config.toml
num_hidden_layers = 12
hidden_size = 192
num_attention_heads = 6
num_key_value_heads = 1
head_dim = 64
intermediate_size = 1536
vocab_size = 2048
hidden_act = "gelu"
norm = "layernorm"
norm_place = "pre"
norm_eps = 1e-06
positions = "rope"
rope_theta = 500000.0
rope_fraction = 1.0
qk_norm = false
attn_scale = 0.125
bias = "none"
tie_word_embeddings = true
parallel_block = true
extras = ["capped logits"]
init = "trunc"
init_std_qkv = 0.0398
init_std_o = 0.0
init_std_up = 0.0398
init_std_down = 0.0
optimizer = "laprop"
learning_rate = 0.00163
lr_mult_up = 0.752
beta1 = 0.9
beta2 = 0.99
lr_head = 0.0173
max_grad_norm = 1.0
warmup_steps = 257
schedule = "wsd"
decay_fraction = 0.856
decay_shape = "linear"
final_lr_fraction = 0.05
batch_tokens = [65536, 131072, 196608]
max_seq_len = 512
doc_mask = true
train_tokens = 681100000
max_steps = 5672
dataset = "wikipedia_en"
Each number is 128 + 32 x the weight over the matrix's rms, rounded and kept within 0 to 255. Layers, rows and columns count from 0.

# layer 7 MLP up, 1536x192, rms 0.056, rows 420-488, columns 48-95
[[164 170  82 122 149 109  28 147 101  67 124 106 100  82 151  92 152 119 132 137 131 126 161  84 112 116 103 148 140 117 121 110 207  75 144 162 176 106 137 147 131 124 170 139 110 123 106  95]
 [105 124 169 123 125  71 158 144 106  95 130 111 155  74  47 107 191 109  87 134 122  93 135 186 132 190 184 124 148 122 144 113 147  61 150 136  98 187 114 146 134  96 155 173  96 128 139  80]
 [108 213 126 113  89 127 142  80 126  97 159 109 127 168 125 119 128  88 200 130 236 105  92 123 165 115 169 198 115 163 156 155 161 160  82 124 150 151 121 209 103 169 117 127 103 160 184 105]
 [125 133 140 183 122 144 105 125 142 118  98 118 119 129 115  63 152  98 145 174  92 177 136 103 120  84 139 103  85  86 164  89 162 157 104  96  87 199 112 154 106 113  79 103 100 128 146  68]
 [153 109 125 114  98  96 132  65 141 126  89 157 117 133 158 123  86 156  89 209 117 161 101 106 111 114 165 121 105 100 168 109 163 116 104 165  71 151 151 150 143 170 107  82 110 160 178 110]
 [113  60 150 144 115 124 117 168 143 170 147 116 126 152 102 120 136 128 102  84 117 133 146 119  85 101 166 160  89 147 190  79 110 136  45 179 133 162  60 151 150 123 113 170 137 164 119 178]
 [134 117 123  85  98 111 168 129 135 139 133 126 184  71 159 129 143 129 143 168 112 158 105 104  92 145 128 110  95 217 127 159  95  71 126 154 107 200 115 112 117 144 199 110 132  89 153  80]
 [145 151 141 171  74 116 118 129 144 111 111 165 136 119 156 113 124 125 201 111 140 105 116 107  77  74 148 142 148 168 111  94 121  44 128 141 139 199 155 145  80 156 131 143 118  96 158  85]
 [ 39 192 121  92 176 138 119 131 140 189 109 193 154 151 147 142  61 114 109 174 134 109 122 154 156 184  77 121 130 124 105 156 130 106 124 135 161  95 108 139  76 155 121  95 131  92  87  77]
 [ 80 108 127 154  99 141 131 106 121 101 139 192 108 210 135 104 173  88 124 115  83 147 119 102  79 118 143 120 199  84 119 134 225 121 209 129 186 172 154 137  61 141 149  53 133 175 100 139]
 [151 138 129  95 128  95 136 103 111 194  87 122 136  71 125 141  80 166 111 107 120 156 126 125 164 149 138 135 117 145  85  87 123  99  71 143 171 159 123 151 158 155 113 168 153 105 144 146]
 [ 96 184 120 106 151  93  95 146 115 109 137 163 106 114  81  92  87 115 128 142 102 104 108  97 147 104  90 106 132 109 153 111 126 160  89 163 124 130 100 181  46 134  80 103 151  82 101 137]
 [ 97  90 164 142 146 144 192 117 108 121 174 142 137 184 116 111  99 107 106 131 129 127 100 134 169 126 164 159  98 121 121  51 119  90 128 136 138 120 155 142 127 135 138  93 127  88 122 103]
 [117 179  88 109 145 135 164  98 105  85 167 162 170  79 126 124 143 135 125 126 123 124 106  96 105 150 162 166 169 117 124 136 180 192  56 151 147 168 146 182 173 127  99 145 125 155 158 107]
 [121  66 160 137 139 107 127 160 112 149 183 176 154 137 136 107 109 115 121 201 116 150 158 171  84 148 206  95 143 161 124 106 116 102 172 159 133 188 160 153 178 104 118 186  84  85 134  79]
 [102  98 122 131 163 131 129 118 106 119 151 147 160 119  76 115 187 144 160 118  88 111 137 104  91 140 109 167 143 118 142  72 157 121 126 145 141 108 174 137 105 140 154 160 143 114 141 120]
 [114 144 109 145 119 106 135 109 103 150 131 143 122 200 117 179 200 102  85 145 126 130  74 188 141 174 106 147 137 143 185 143 159 139 150 127 199 155 136 151 120 102 135 140 158 117 102 135]
 [ 73 114 130 139 104 131 131  99  66 146 155  75 118 133 155 193 133 103 153 150  93  80 128 113 178 113 200 151  91 114 212 167 117 159 164 124 176 157 130 149 185 143 154 120  63 171  98  95]
 [ 86 121 104  67 145 132 164  95 116 122 156 140 117 103 110 132 137 115 196 132 181 124 103 100 145 110  90 144  91 119 139 153 197  97  52 105 140  79 129 114 160 117 148 145 104 160 116 120]
 [130 122 119 171 181  69 128 126 131 161 172  92 147 132 148 110 115 136 136  83 130 153 125 145 136 119 155 132 107 157 105 160 212 128 124  83 155 123 103 141  57 123 141 152  91  97 160 116]
 [167 103 133 116 170  59 106  84 117 145 101 186 205 125 106 145 168  87 125 105 144 157 199 166 121 115 133 102 149 167  89 105 179 113  75 113 140 159 142 132 144 122 104 208  95 115 105  70]
 [ 96  86  95 118 147 102 166 150  78 184 114  85 136 111 138 157 138 126 127  82 116 184 137 147 131 160 111 105 110 176 128 150 148  97 175 168 139 179 121 128 171 142 142 140 107 116 112 146]
 [153 111 130 180 107 143 162 106 112 140 132 182 113 125 122  69 105 159 104 148 150 184 159 135  92 153  92 159 134 143  87  65 123 130  47 136  97 164 104 142 144  99 122 165 158 165 110 109]
 [144  92 122  73 164 131 107  93  96  86  98 138 141  86 105 139 112 139 175 149 129 156 159  88 131 124 196 106 144 145 125 128 110 165  69 136 167 148  98 137 112  86 162  55 112 120 117  70]
 [124 136 126 114  74  87  58 170  75 124 107 166 176 143 159  87  94  91 171 101 124 115 181 124 197 161 142 171 117 112 169 110 140 105 121 144 108 147 160 176 152 177 129 109 133 131 133 109]
 [ 79 100 128 125 115 132 124 106  86 171 162 165 117 146 187 180 159 173 179 193 119  95 194 113 133 100 153 101  83 101 185 101  88 131 105 150 185 155 132 141 105 201 166 145 135  85 140 110]
 [116 133 210 153 130  48 133 144  98 109  79 131 178 159 132 132 145  57 120 147 116 172 177 103 117 146 133 111  88 155 162 118 125 150 110 124 124 187 189 122 144 106 138 105 118 139 142 133]
 [127 132 134  90 155 149 117 112 103 109 118  75 111 109 105 144  99  85 118 181  81 178 138 122 136  99 109 132 122 119 186  83 159 173 118 113 118 100 168 131 103 117 171 111 104 163  86 101]
 [111 177 157 110 124  93  84  98  92 149  69 149 169 136 120 206 116 150 145 167 139 107 138 153 112 152 216  89 159 137 103 174 147 117 154 190 114 121  79 111 129 158  58 147  83 106 135 119]
 [137 179 160 110 143  86  97 202 144 176 153 162 113 131 136 133 142 117  81  94  91  96 124 135  98 111 128 139 151  79 176 109 144 124 185 121 133 130 137 159 108 104 171 152 153 165 151 149]
 [119 159 133 128 131 116 156  95  65 123 197 169  93 118 142 147 142  66 150 112 108 147 110  78 115 169 140 107 153 146 147  85 132  93 151 108  89 103 192 158 152  84 114 113 111 140  72 143]
 [150 175  54 104 100  94 112 166 175 100 120 149 174 119 142 119 129 102 158 152 131 171  73  67  69 115 200 160 163 176 101 143  97 114 139 154 173  84 194  94 105 140 116  96  62 167 178 119]
 [114 223 136  82 152  39 141 133 137 185  88  93 111  80 109 142  83 123 150 195 129 132  64 162  77  96 126  94 121 150 117  55 103 148 179 113  91 154 136 113 140  95 177 154 107 122 105 168]
 [152 116  94 157 201 134 152 114 153  90 112 107 200 131  97 114  72 132 133 120 117 149  96 138 125 115  89 167 132 153 151 120 174 115 144 169 128 113 124 112  66 112 145 137 139 153 141 125]
 [129 135  95  70 104 128 143 178 141 131 109 146 108 145 105 139 113  81 132  76 144 156  83 115 119 125 104 138 136  81 131 160 141  97 194 149 160 140 159  84 122  85  98 120  81 144 100 181]
 [ 89 109 182 139 152 109 154 171  14 209 154 159 155 151  97 124  70 121 113  92 146 207 140 135 119 113 135 166 118  84 149  79  76 154 125 181 135 162  96 207  63  94 132 151  83 163 102 158]
 [ 90 168  83 114  62  91 126 142  84 135 136 101 127 197 105 126  91 144 111 178 131 115 130  99 115 145 136 152 197 171 169 160 113 170 172  29 101 192 111 138  87  80 127 142 148 161 148 162]
 [152  91  90  92 165 116 126 122 112 176  90 130 158  95 102 134  96 119 123 244 128 127 148 148 190 126 148 131 168  66 133 118  76 112 161  93 114 147 186 146 116 178 145 129 145  94 120 139]
 [151 102 171 165 136 114 148 137 130 101 130 123 137 133 156 187 117 140  82  98 177  99 117 218  91  95 139 100 153 162 173  64 138 153  64 121 100 192 146 130 167 129  79 124 171 217 105 111]
 [127 134 168 171  58 108 153 144  48 133 140 138 119 102 159 161 138 116 165 123 113 130 101 147 115 139 151  77 124  99 124 196  86 121 190  80 119 186 156 179 141 115 120 175  98 156  89  93]
 [144  53 205  52  46  78 162 121 137 144 153 163 128 138 135 141  79 131 197 143 160 123  64 146  86  74 150 149 146 177 146 101 131 162 113  63 115 191 138 121 109 126 106 121  91 154  98 129]
 [121 151 184 103 126 129 107 142 103  76 157  69  59  93 139 194 121 106 132 149  98  66  96  75 146 145 150 128 182 132 187  78 115 116 164 122 174 134 116 130 127 141  85 148 115 170 135 148]
 [ 73  37 116 116 104 136 131 131 115 172 138 156 185 166  80 175 126 108 101 126 147 198  87 118  93 106 121 107 109 117 164  76 119 165 164 100 125 125 172 180 169 217 154 150 155 131  76 131]
 [ 86 136  96  89 115 156 120 142 113 168 127 109 117 119  96 111 111 133  67 128 121 110 112 134  49 178  94 178  81 154 169 121 119 133  95  97 125 137 112 163 128 151 137 136  68 129 143 138]
 [121 140 188  80 174 124 116  68 108 123 102 143 129  92 123 102 131 162 149 148 147 172 139 139 140 154 159 101  68 118 133 137 124 133  64 173 148 178 140 113 173 154 159 160 146 147 157 163]
 [ 45  93 137 128  89 121 120 177 118 114 129 172  69 182 119 160 131  80 110 136 105 104 124 176 142  91 120 134 166 162 212 161 114 140  77 101 137 133 132 190 109 134  80 139  65 157 151 157]
 [121 122 132 152 118 152  99 173 151 128 141 168 155 137 130 112  82  82 134  87 125  94 105 166 145 126 115 155 147 105 168 102 118 113  89 147 134 113 122  96 116 127 135 144 114  80 169  85]
 [ 62 129 124  94 118 141 143  88 101 145 170 108 160 178 183  85 128 103 108 126 151 108 100 129  83 153 133  75 125 154 195 151 108 152  70 116 148  93 184 167 109 190 133 141  52  88 165 128]
 [103 130 138 123 110 172  78 143 126 123 147 179 118 147 102 121 102 100 107 133 145 175 145  86 120 181  90 176 170 144 154 100 110 106  45 143 130 120 169 148  77 109 145 121 126 159 212 117]
 [ 77 152  71  81 144  86 140 141 117 112 156 220 132 130 171 140  84 141  98 124 156 171 107 147 116 140 145 135 103 138 147 106 175 110 103 138 148 107 170 182 162 146  45 142 169 165 153  96]
 [129 148 169 108 103  70 166 186  59 119 110 135 125 160 134 147 146  54 168 122  62 139 122 195 147 101  99 125 112 201 180 166 124 103 182 120 154 124 144 137 124 155  95 190  86 124 111 147]
 [122 143 171  92 120 184 155  93 122  80  92 111 153 140 161 133 117 142 146 134 120 119 121  98 102 162 157 186 119 148 104 137 157 108  96 106 124 146 105 130 123 139 177 146 106 152 124 135]
 [123 128 152 157 189 115 177 111 128 153 167 164 147 146 129  78 140 141 107  82 106  82  93 162 133  72 142 125 157 150 104 102 126 177  67 108  85 117  66 181  76 145 160  88 129 126 143 135]
 [114 165 161  48  54 133 126 113 120 136 121 184 137 206 141 103 174 149 154 138 144  89 110 111 181 103 109 133  96 108 122 112 139 112 103 146 132 154 137 116 113  89 174 159 129 147 146  71]
 [123  57 126 104 133  82  96 199 122  95 113 113 165 190 102  73 144 143 139 145 183 129 152 115 116 112 157 133 118 167 110  94 138 167 131  93 165 218  99 117 137 178  81 197  93 125  91  79]
 [149 135 116 173 132 161 105 153  92 121 149 155 148 130 105  93 171 143  99 142 160 106 176 140 109 136  97 140 122 136 133  66 133  42 133 156 128 141 174 138 158  55 115 144 114 169 141 117]
 [171 137 141 117  85  91  67 149 104 112 177  95 124  87 138 147 154  73 119 149 129 160 141  99 108 102 143 151 131 137 130 120 140 138 119 133 154  93  92 164 128 133 185 171  85 232 211  99]
 [167  75 170 148 179 181 166 125 155 165 108 176 159  96  88 158  98 101  75 133 133 144 151 122 111 171 149 107 180 150 110 100 168 151 176 172 107 104 122 190 126 104 140 153  97 143 127 114]
 [148 100 115 175 129 158  84 150  91  66 133 167 136 115 145  96  88 146 139 151 176 149 104 180  98  74 114 113 120 107 102 179 158 141  64 118 135 119 113 170 130 126 145 155  96 122  94 140]
 [ 97 229 116 145 105  84 116 135 125 172 142 143 145  91  92 163 174 128 108 115 163  99  83 138  81 140 100  93 143 112 133  93 140 114 138 140  87  92 152 146  90 186 146 139 143 104 148 105]
 [111 117 102 102  83 162 157  91 117 160 118 154 133 119  67 125 183 133 181 112 154 169 221 145 157 114 146 156 148 178 118 115 149  74 112 125 176 201 106  87 153 143 154  82 120 145 120 108]
 [ 89 133 101  68 108 176 136 164 128 103 139 129  88  85 136 147 126 144 101 111 104 124 108 133 126 154 139 150 113 121 165 179 153 198 155 172 140 112 103 134 110  95 115 158 147 118 129 116]
 [118 169 128  83 115 116 128 116  97 109 129  84 163 181  97 153 134 124 138 105 153 126  55  74  60 139  84 133 131 140 187 117 166 179 107 126 133 132 141 129 108 164  90 105  68 112 140 137]
 [ 84 143 184 143 140  46 166 142 100 147 106 136 165 145 158 120  84  77  95 158 129 124  94 157  68  63 129 203 157 118 113 115 101 100 133 126 152 169  88 133 121 134 179 167  57  96 122 202]
 [129 148 118 154 107 105 146 152  76 189 168  99 110  91 114 123 159  98 174 135 106 170 150 156 137 104 170 157 143 113 135 132 120 113 184  93 145 193 142 175  69 163 148 160  93 154 129 139]
 [ 94  77 179 161  59 124  71 122 144 155 132 108 147 162 141 163 115  94  22 166 162 112 150 138  79 107 139 179 100 166 177 120 165 125 113 184  74 195 180 120 105  93  62 137  74 112 126 126]
 [ 95 153  97 154 115 121 130  82 128 131 170 123  98 127 171 154  84 145 143 129 132 164 130  90 156 111 171 135 126  85 195 171 138 148  95 119 131 112 105 180  61 168 139 137  79 112 122 125]
 [127 107  52  85 166 114  99 155 111 207 112 144 115 114 148  84 134 100 109 129 216 127  98 120 132 110 111 104  98 107 170 139 168 104  98 164 122 115 127 158 121 150 170  86  86 200 161 123]
 [128 120  99  88 122 138 109 198  91 144 139 130  95  94 152 153 134 154 125 144 130 126  71 127 151 136 115  99 177 107 150 129 130 150 107 158  95 151 112  98 135  93 111  99 126 131 140  63]]
# layer 7 MLP down (transposed), 1536x192, rms 0.0689, rows 420-488, columns 48-95
[[101 143 173 148  89 168 233 143 173 191 111 134 111 142 122 125 100 166 129 158 109  90 142 152 101 138 134  89  74  88 141 100  78 149 118 136 118 153 122  95 106 181 125 144 138  95 137 115]
 [ 91 133  70 129 145 141 193 118 106 145 151 103 131 108 140 146  36 101  99 157 151 149 115 119 103 131 143 133 100 149 107 104 118 131  87 102  69  55  88  68 167 121 131 121 163 166 127 109]
 [ 92  82  65 152  90 188 120 122 104 113  97  98 116 162 149 116 187 171  98 126 126 178 218 142 112  81 166 102 108 137 109 153  87 130  77 113 120 196 164 123  98 111 138 185 149 118 119 140]
 [161 206 135  97  91 118 134 121  96 116  96  77 150  69 173  97  98 107 150 138  96 117  95 106 148 206 164 115 152  81 151 126 150  85 110  76 163 149 140  56  93 218 145 198 178 143 142 187]
 [168 136  86 149  91 147  78 117  99 122 124  60  94 120 145  85  89 118  90 135  69 105 149 227 148 107 185 188 170 137 160 151 112  60  68 118 167  90 116 115 140 141 110 132 117 125 104 160]
 [155 192  96  86 163 127 134 121 168  88 113 157 149 101 178 108 127  79 118 146 126 134 161  85 118 143  92 124 119 105  93 159 153 128 175 212 124 139 108 139 148 106 134 115 134 108 155 114]
 [125 141  91 165 119 116 100 101 116  92 127 101 115 211  71 115 117 137 201 108 160 117 136 108 160  61 147 124 143 140 159 125 185 136  90 172 179  81 120 130 102 149 127 181 107 160 106 120]
 [103 117  93  89 165 161 130 152 100 159  69  76 159 135  89 100 155 109 118 134 135 170 120 126 191 134  93  69  87  73 133 171  76 120  84 172 133 133  71 150 169 120 123 121 125 131 132 152]
 [163 106 132 231 146 211 159  81 136  99 170  90 146 119  95 107 185 122 124 146 169 175 170  99 180  92 161 151 130  86 166 139 111 187 105 145 123 198 108 114 146 103  75 149  96  97 120 134]
 [216 150 115 139 128  83 120 108 165 102 121  54 185  59 113 153  94 154 125 162 108 159 114 110 138 109 152  85 107 146  82  91  94  98  92  98  69 106  97 128  97  87 160 231  85 123 118 104]
 [127 110 120 150 101 140 112 168 160  88 157 148 157 181 126 120 165  80 183  93 119 110 131  78 138  98 166 147 178 129 115 155 173 161 176 141  92 115 136  95 104 105 110  67 147 135 157 135]
 [122 121  97 164 117  72 127 130 129 116 149 111 134 114 114 117 156 180  76 126 107 182 160 151 153 199 102 118 111  96 110 122 159 102 148 111 154 173 118 141 227 142 134 200 131 187 140 131]
 [114 124  88 150  92 129 142 210  80 133 119 102 123  71 139 134 175 115 134 123 143 118 108 122 143 150 139 105 150 179 125 140 155 148 134 119 114 168  98 107 155 100 152 193 111 132 111 165]
 [116  39 140 157 109 146 119 207 134 151 138 129 119 161 148 108 106 119  72 199 119 138 168 125 154 141 134 160 137 146 123 120 111  82 179 129 176  37 106 100  49 130 143 155 132 155 118 107]
 [112  95 145 132  75 140 138 130  94 135  94 204 138 126 165 143 142 208 143 127  32 134 174 123 148  96 157 166 162 144 122 153 174  92 125 184  66 171 174  71  98  87 105 129 117 108 155 139]
 [191 146  77 121 140 147 146 156 149 149 113  98 128 127 124 134  76 124 139 133 152 165 100 125 160 113 129  92 106 154 127 168 124 119 127 111 149 156  91 106 143 142 135  87 124 127 141 127]
 [128 141 144  78 156 121 109 143 160 149 123 139 122  90  94 133 109 142 113 123 104 153 155  60 145 146  93 134  93  84 150 114 138 124 166 135 128 102 130 142 142 152 108 154 101 125 116 164]
 [109  95 133 143 141 105 144 124 175 165  80  94 124 120  95 105 155 105  79 168 145 146 133 151  81 100  98  59  57 201 118 137 110 130 136 129 135 115 111 142 127 154  92 153 151 123 134 142]
 [169  94 102 181 176 124  96 139 132 128 145 137 145 125 105 135 103 144  78 161  57  95 147 138  99 119 163 115 116 160 139 100  90 118 163 147  70 142 107 136 117 151 109 155 114  55 131 136]
 [123 158 131 134  89 154 135 101 138 115 126 148 125 113 144 116 159  96 126 113 108 114 149 143 141 116  80 130 128  88 163 165 106 153 129 145  43 138 142 130 181 152 123 109 139 167 117 156]
 [ 94 133 149 147  96 122 139 163  60 109 149  86  70 158 167 144 103 212  96 156 103 102  45 107 119 152 126 153  87 168 145 134  81 148 130 126 154 123 111 131  98 144 116  65 175 170 164 143]
 [ 71 143 131 139 123 156 158 132 129  80 152 156 116 113  89  97 100 107 154 128 130  80 155 101 145 105 139 167 146 149 117 184 156 155 181 194  89  80 114 108  49  68 150 158 133 166 122 137]
 [141 131 184 102 165 166  87 125 105 149 107 137 144  85 151  98 141 142 144 112 129 110  68 125 139 123  94  43 167  86 180 146 170 128 193 152 132 143 128 157 155 170 121 126 108  99 159 116]
 [104 170 125 116 111  70 110 198 109 158 154  81 121 114 128  96 136 141 122 134 119  64 147 156 127 119  84 192 133 139 128  30 118  78 129 138 133 155 150 126 125 112 144 177 101  80 123 165]
 [128 109 116 137 128 175 147 100 109 130 118 153 139 139 138  98 166 126 136  74 160 193 109 127  43 157 120 124 143 128 169 165 148 152 109 109 102 134 130  69 132  61 198 161  79 152 149 126]
 [156 139  97 151 182  91  98  93 106 134 127 120 104 106 124 120  50 102  80 154 115 153 117 161 123 153 163 160 102 155 104  95 127 115 129  98  14 141 157 172 153 117 143  80 115 137  75 134]
 [ 67 140 114 123 165 141  86 144  89 174 127 100 161 118  77 140 145 132  69 121 122 156 153 101 188  66 166  67 145 124 157 103 143 128 137 104 120 155  92 127 138 108 154 167 132 176 191 111]
 [171 125 168  99 125  95 120 189 111 130 104 131 183 105 130 117 119 137 126 145 108  99 100 123 145  84 178 163 131 138  98 122 131 117 169 151 167 126  50 134 161 118 157 104 103 116  66 146]
 [140 112 151 134 182 112 149 152  47  91 140 122  97 140 134 124 159 115 146 148  79 107 138  75 211  80 192 107  88 109 110  84 102 125 171  88 126  64 154 166 136 138 121 135 209 158 101 110]
 [ 96  63 134 102 119  88 147  70 148  82  89  87 168 141 163  95 176 116 144 154 104 149 128 126 136  60 190 156 145 193 105 171 109 150 183 110 136 136 140 143  93 126  96 124 139 111 119  55]
 [ 71 126 136 183 110 158  87 131 147  99  84 125 132  86 119 121 134 162 129 121 153 132 125 172 187 123 142 136 152  89 175  92 106 146 146 142 118 203 111  86  92 124  90  96 137 149 142 123]
 [122  95 150 168 138 176 147  66 108 134 120 149 124 144 104 122 108 212 192 151 128 101 128 135 151 114  95  97 137  64 135 100 128 108 187 102 123 101 158 213 128  49 152 142 113 178 105 119]
 [149  90 138  85  67 207 175 100 161 129  69 177 118 142  88 115 176  92 132 134  90 108  75 112 152 112 180 148  80 176 137 120 187 169 160 121 153 142 119 130 156 102 144 117 133 168 133  98]
 [116 123 147 124  90 158 104 143 135 152 154 152  84 126 128 152 181 140 136 110 126 148 173 120 156 143 186  80 112 137 109 142 118  87 142 107 110 145 158 135 171 119 110  92  75 142  77 126]
 [133 127 139 186 137 150 124  86  97 121 186 103 176 135 150 137 149 144 167 151 125 107 143  89 136 111 156  84 108 132 159 119 136 145 100 160  59 135 140 160 108 125 187 152 158 124 143  89]
 [141 131 110 140 103  94 149 187 138 117  56  92 207  96 123 133 183 128 119 174 112 147 172  88 120 154  87  90  74 162 135 155 130 164 156 161 176 100 104 187 132 183 151 107 127 163  62 107]
 [188 169 148 140 146 182 173  77 149 122 105 192 117 127  87 154 102 152  92 139 122 207 152  61 146 118 102 107 111 153  79 115 185 144 180 148 113 104 128  83  66 111 158 171 129 140 145 158]
 [101 169 150  89 122 150 142 112 162 155 119 100 149 125 158 110 118 129 146 110 105 152  82 129 144 101 142 155 103  81 124 144  92 141 142 122 125 101  83 182  67  62 127 110  99 208 162 147]
 [133 164 176  65 122  95 181 146 128 132 134 101 108 142  62 148 109 117 132 176 153 174  96  84 128 176 144 125 134 202  96 158 144 113 160 106 138  94  80 140 119 161 189  96  87  87  99  88]
 [125 124 136 130 168 143 105 124 212 137 100 138  98 174 130 104 116  90  69 134 145 123 143 124 112 165 147 183  82 124 110  87 199 115  91 138 140 110 100 138 120 137 115  89 129 104 155 149]
 [159 188  73 164 126  91 107 168 158 136 150 107 165  92  77 210 163 114 113 117 181 163  69 108 155 121 121 119  96 116 167 170 116 123 146 112 155 139 175  60 126 134 114 133 126 100 166 170]
 [132  91 134 127  70  77 148 113 124 142 135 120 146 187 141 107  80 135 131 120 149 177 157 146  68 106 168 110 133 164  77 124 132 149 127 159 144 168  94 125 159  96 140 171 136 144 135  80]
 [134 178 117  94 154 154 154 125 116  84 136 183 126 105 160 101 144 111 127 134 131 108 117 142 134 137 147 126 128 167  94 165 156 101 154 152 138 135 121 112 122  92 141 112  75 122  96 124]
 [130 104 105 126 129 128  91 125 143 107 138 171 108 137 153 145 145  99 145 117 120 153 139 113 153 138 139 123 198  79  86 107 172 164 168 134  92 177 149  89 112 149 155 143 143 158 129 115]
 [114 105  82 126 138 128  90 145 163 101 102 112 118 115  71  93 182  88 136 116  58 122 138 110 151 140 142 126 180 176 197  95 165 162 193 179 169 153 131 106 122 118  93 144 112  88 142 169]
 [114 112 186 124 111 118 146 166  61  97 118 152 200  95  86 143 132 154 147 143  77  47 103 140  92 133  88 115 192 172 161 141 140  92  60 116 144  91 140 112 119 167 145 158 126 172 100 206]
 [131 118 124  80 152 138 135  98 109 151 121 129 104 111 135 141 129 152  99 120 114 152 172  88 112 146 125 123  88 140 128 139 113 155 144 139 108 121 130 167 155 146 148 135 136 154  93 163]
 [135 196 135 207 104  87 106 108 106 137  65 151 141  92 100 174 118 132 104 160 128 132  83 132 167 109 133 195 167 137  95 192 152 122 125 121 112  84 143 189 111 104 113 155 127  75 135 122]
 [177 151 155 174 179 137 124 218 131 167 108 160 126 111 162 124 115 154 116  69 135 155 172 146  84  66 137 115 156 123  93  88  96 148 170 121 155 151 116 133 111 110 169 116 109 116 137  87]
 [139  83 192 148 129 143 111  97 156 109 141  74 112 128  99 111 127 145 125 113 144 129 141 153 131 139 121 106 167 108 156 145 102 133 130 138 110 151 114  60 138 115 184 121  67 146  96 170]
 [120 131 115 116 153 147  90  76 131 120 128 115 171 154 141  96 119 126 110 137 188  99 110 136 147 167 154 123 141  83  86 110 105 125 118 140 114 147 120 140 112  81 164  67 152 191 146 141]
 [ 93 116  84 145 155  91 126 105 106 191 145 118 126 130 135 111 184  90 113 138 123 104 106 132 132  76 105  42 158 125 140  95 139 154 115 123 151  94 156 106 113 123 108 159 164  98 142 131]
 [159 110  58 104  97 147  69 108 160 132 113 107 120 125 140 162 135 112 138 117 145 147 160 105 133 154 145 170 138 164 109 135 172 111 120 134 190 123 165  54 138 131 102 147  79 155  98 106]
 [145 101 114 142 138  79 115 132 103 114 158 150  98 130 162 156  82  97  70 119 127  98 174 163 123 154 114 120 137 158 151 100  78 116 141 118 137  90 108 129 130 181 156 133  66 144 110 200]
 [135 134 173 152 186 158  86  65  48 109 129 135  87  78 156 160  91 136 121 109  74 109 153 183 157 165 147 110 193  96 119 131  78  74 136 100 130  67 116 171 123 137 153  92 117 132 147 159]
 [119 139 110  98 105 145 110 111 153 140 124  77 102 131 149 110 104 104 176 118 115 125 125 118 155 114 139 101 121 119 133 156  88 135 139 104 187  72  74 111 155 214 116 107  82 157  97 135]
 [145 173 202 123 114 131 115  89 117 126 212 102 134 164 121 142  67 160 152 137 115 158 179 163  81 213 128 147 143 169 138 130  31 149 105 143 104 194 107 148 121  99 129 112  83 104 102 115]
 [ 94 160  92 144 126 122  92 165 128 118 113  95 110 166 116 161 129 146 146 115 162 146 126 130 124 104  94 111 111 116 129 144 113  91  88 160 158 158  83  91 163 127  93 113 116 130 117 121]
 [103 159 183  95 129 119 129 130 136 168 145 102 130 170 133 150 174  98 125 124 127 104 128 106 142 130 138 183  50 150  92  24 117 125 158 100 126  84 144  59 191 167 138  92 180 144 112 142]
 [118  69 109  89 110 165 123 134 162 123 100 147 177 128 131 182  95 125 143 154 107 144 170 145 208 149 176 156 137 148 102 142 184 122  74 156 211 139 124 164  76 127 108  74  87 133  85 137]
 [127 167 135 148 187 169 140 109 135  83 101 117  85 104 186 143 104 131 162  64 184 129 128 132 115 149 167 143  61 110 157 166 114 118 117 175 151  89  98 125 146 153 115  88  69 146 115 152]
 [111 151 207 150 157 168 139  79 111 174 147 152 140 175 134 119  46 101 155 138  97 112 158 125  89 101 125  82 117 156 151 106 166 134 131 149 127 120 119 103  88 137 150 129 104  85  91 127]
 [105 118 162 118 110 104 127 138 148 163  88 179  99  97 139  92 119 145 113 112 127 169 205 166  72 136 138 143 148  77  91 165 182  92 187 129 103 117 102 112  84 111 165 161 130 123 156  93]
 [128 108 109  86 141 121 134 108 160  63  97 171 100 149 198 110 218 188  79 121 111 113 116 113 139 119  72 138 143 146 161 138 125 154 177 189 161 134 149 132 159 196  68 133 145  65 111 197]
 [139 115 209 153  76 111 119 132  88 175 149 142 105 175  51 129 120 152 151 100 126 102 155  95 122 132 129 157 187 127 216 184 115  70  77  89 139 109 143  92 152  93 163 160 110 145 123 127]
 [ 98 152  77 109 142 126 135 118  83 139 101 121 145 116 133 156 114  85 106  91 102 166 131 145 139 101 144 131 109 138  17 149  79 137 121 113 117 125 165  58 153  59  83  74 170 106 136 146]
 [134 136  66 157 162  40 108 148 134 115  88 157 175 119  99 138 225 115 157 137  89 105  71 118 149 119  87 158 154 105 117 124 136 117 140 146 138 121 145 126 171  66 151 130 117 105 123 174]
 [139 119 193 200  89 144 133 141 104  90 149 146 160 113  90 127 129 132 138 169  73 121 142 161 111 144 156 143 158 187  92 115  81 135 167  93 127 121 136  63 136 122 124 142 160  56 113 105]
 [118 179 160 171 171 108 125  89 127 135 124 116 101 137  66 133  68 171 114 113 129 117 115 153 129  96  98 141  63 132 155 125 157  97 208 172 173  95 165 179  96 128 162 142 100 123 148 180]]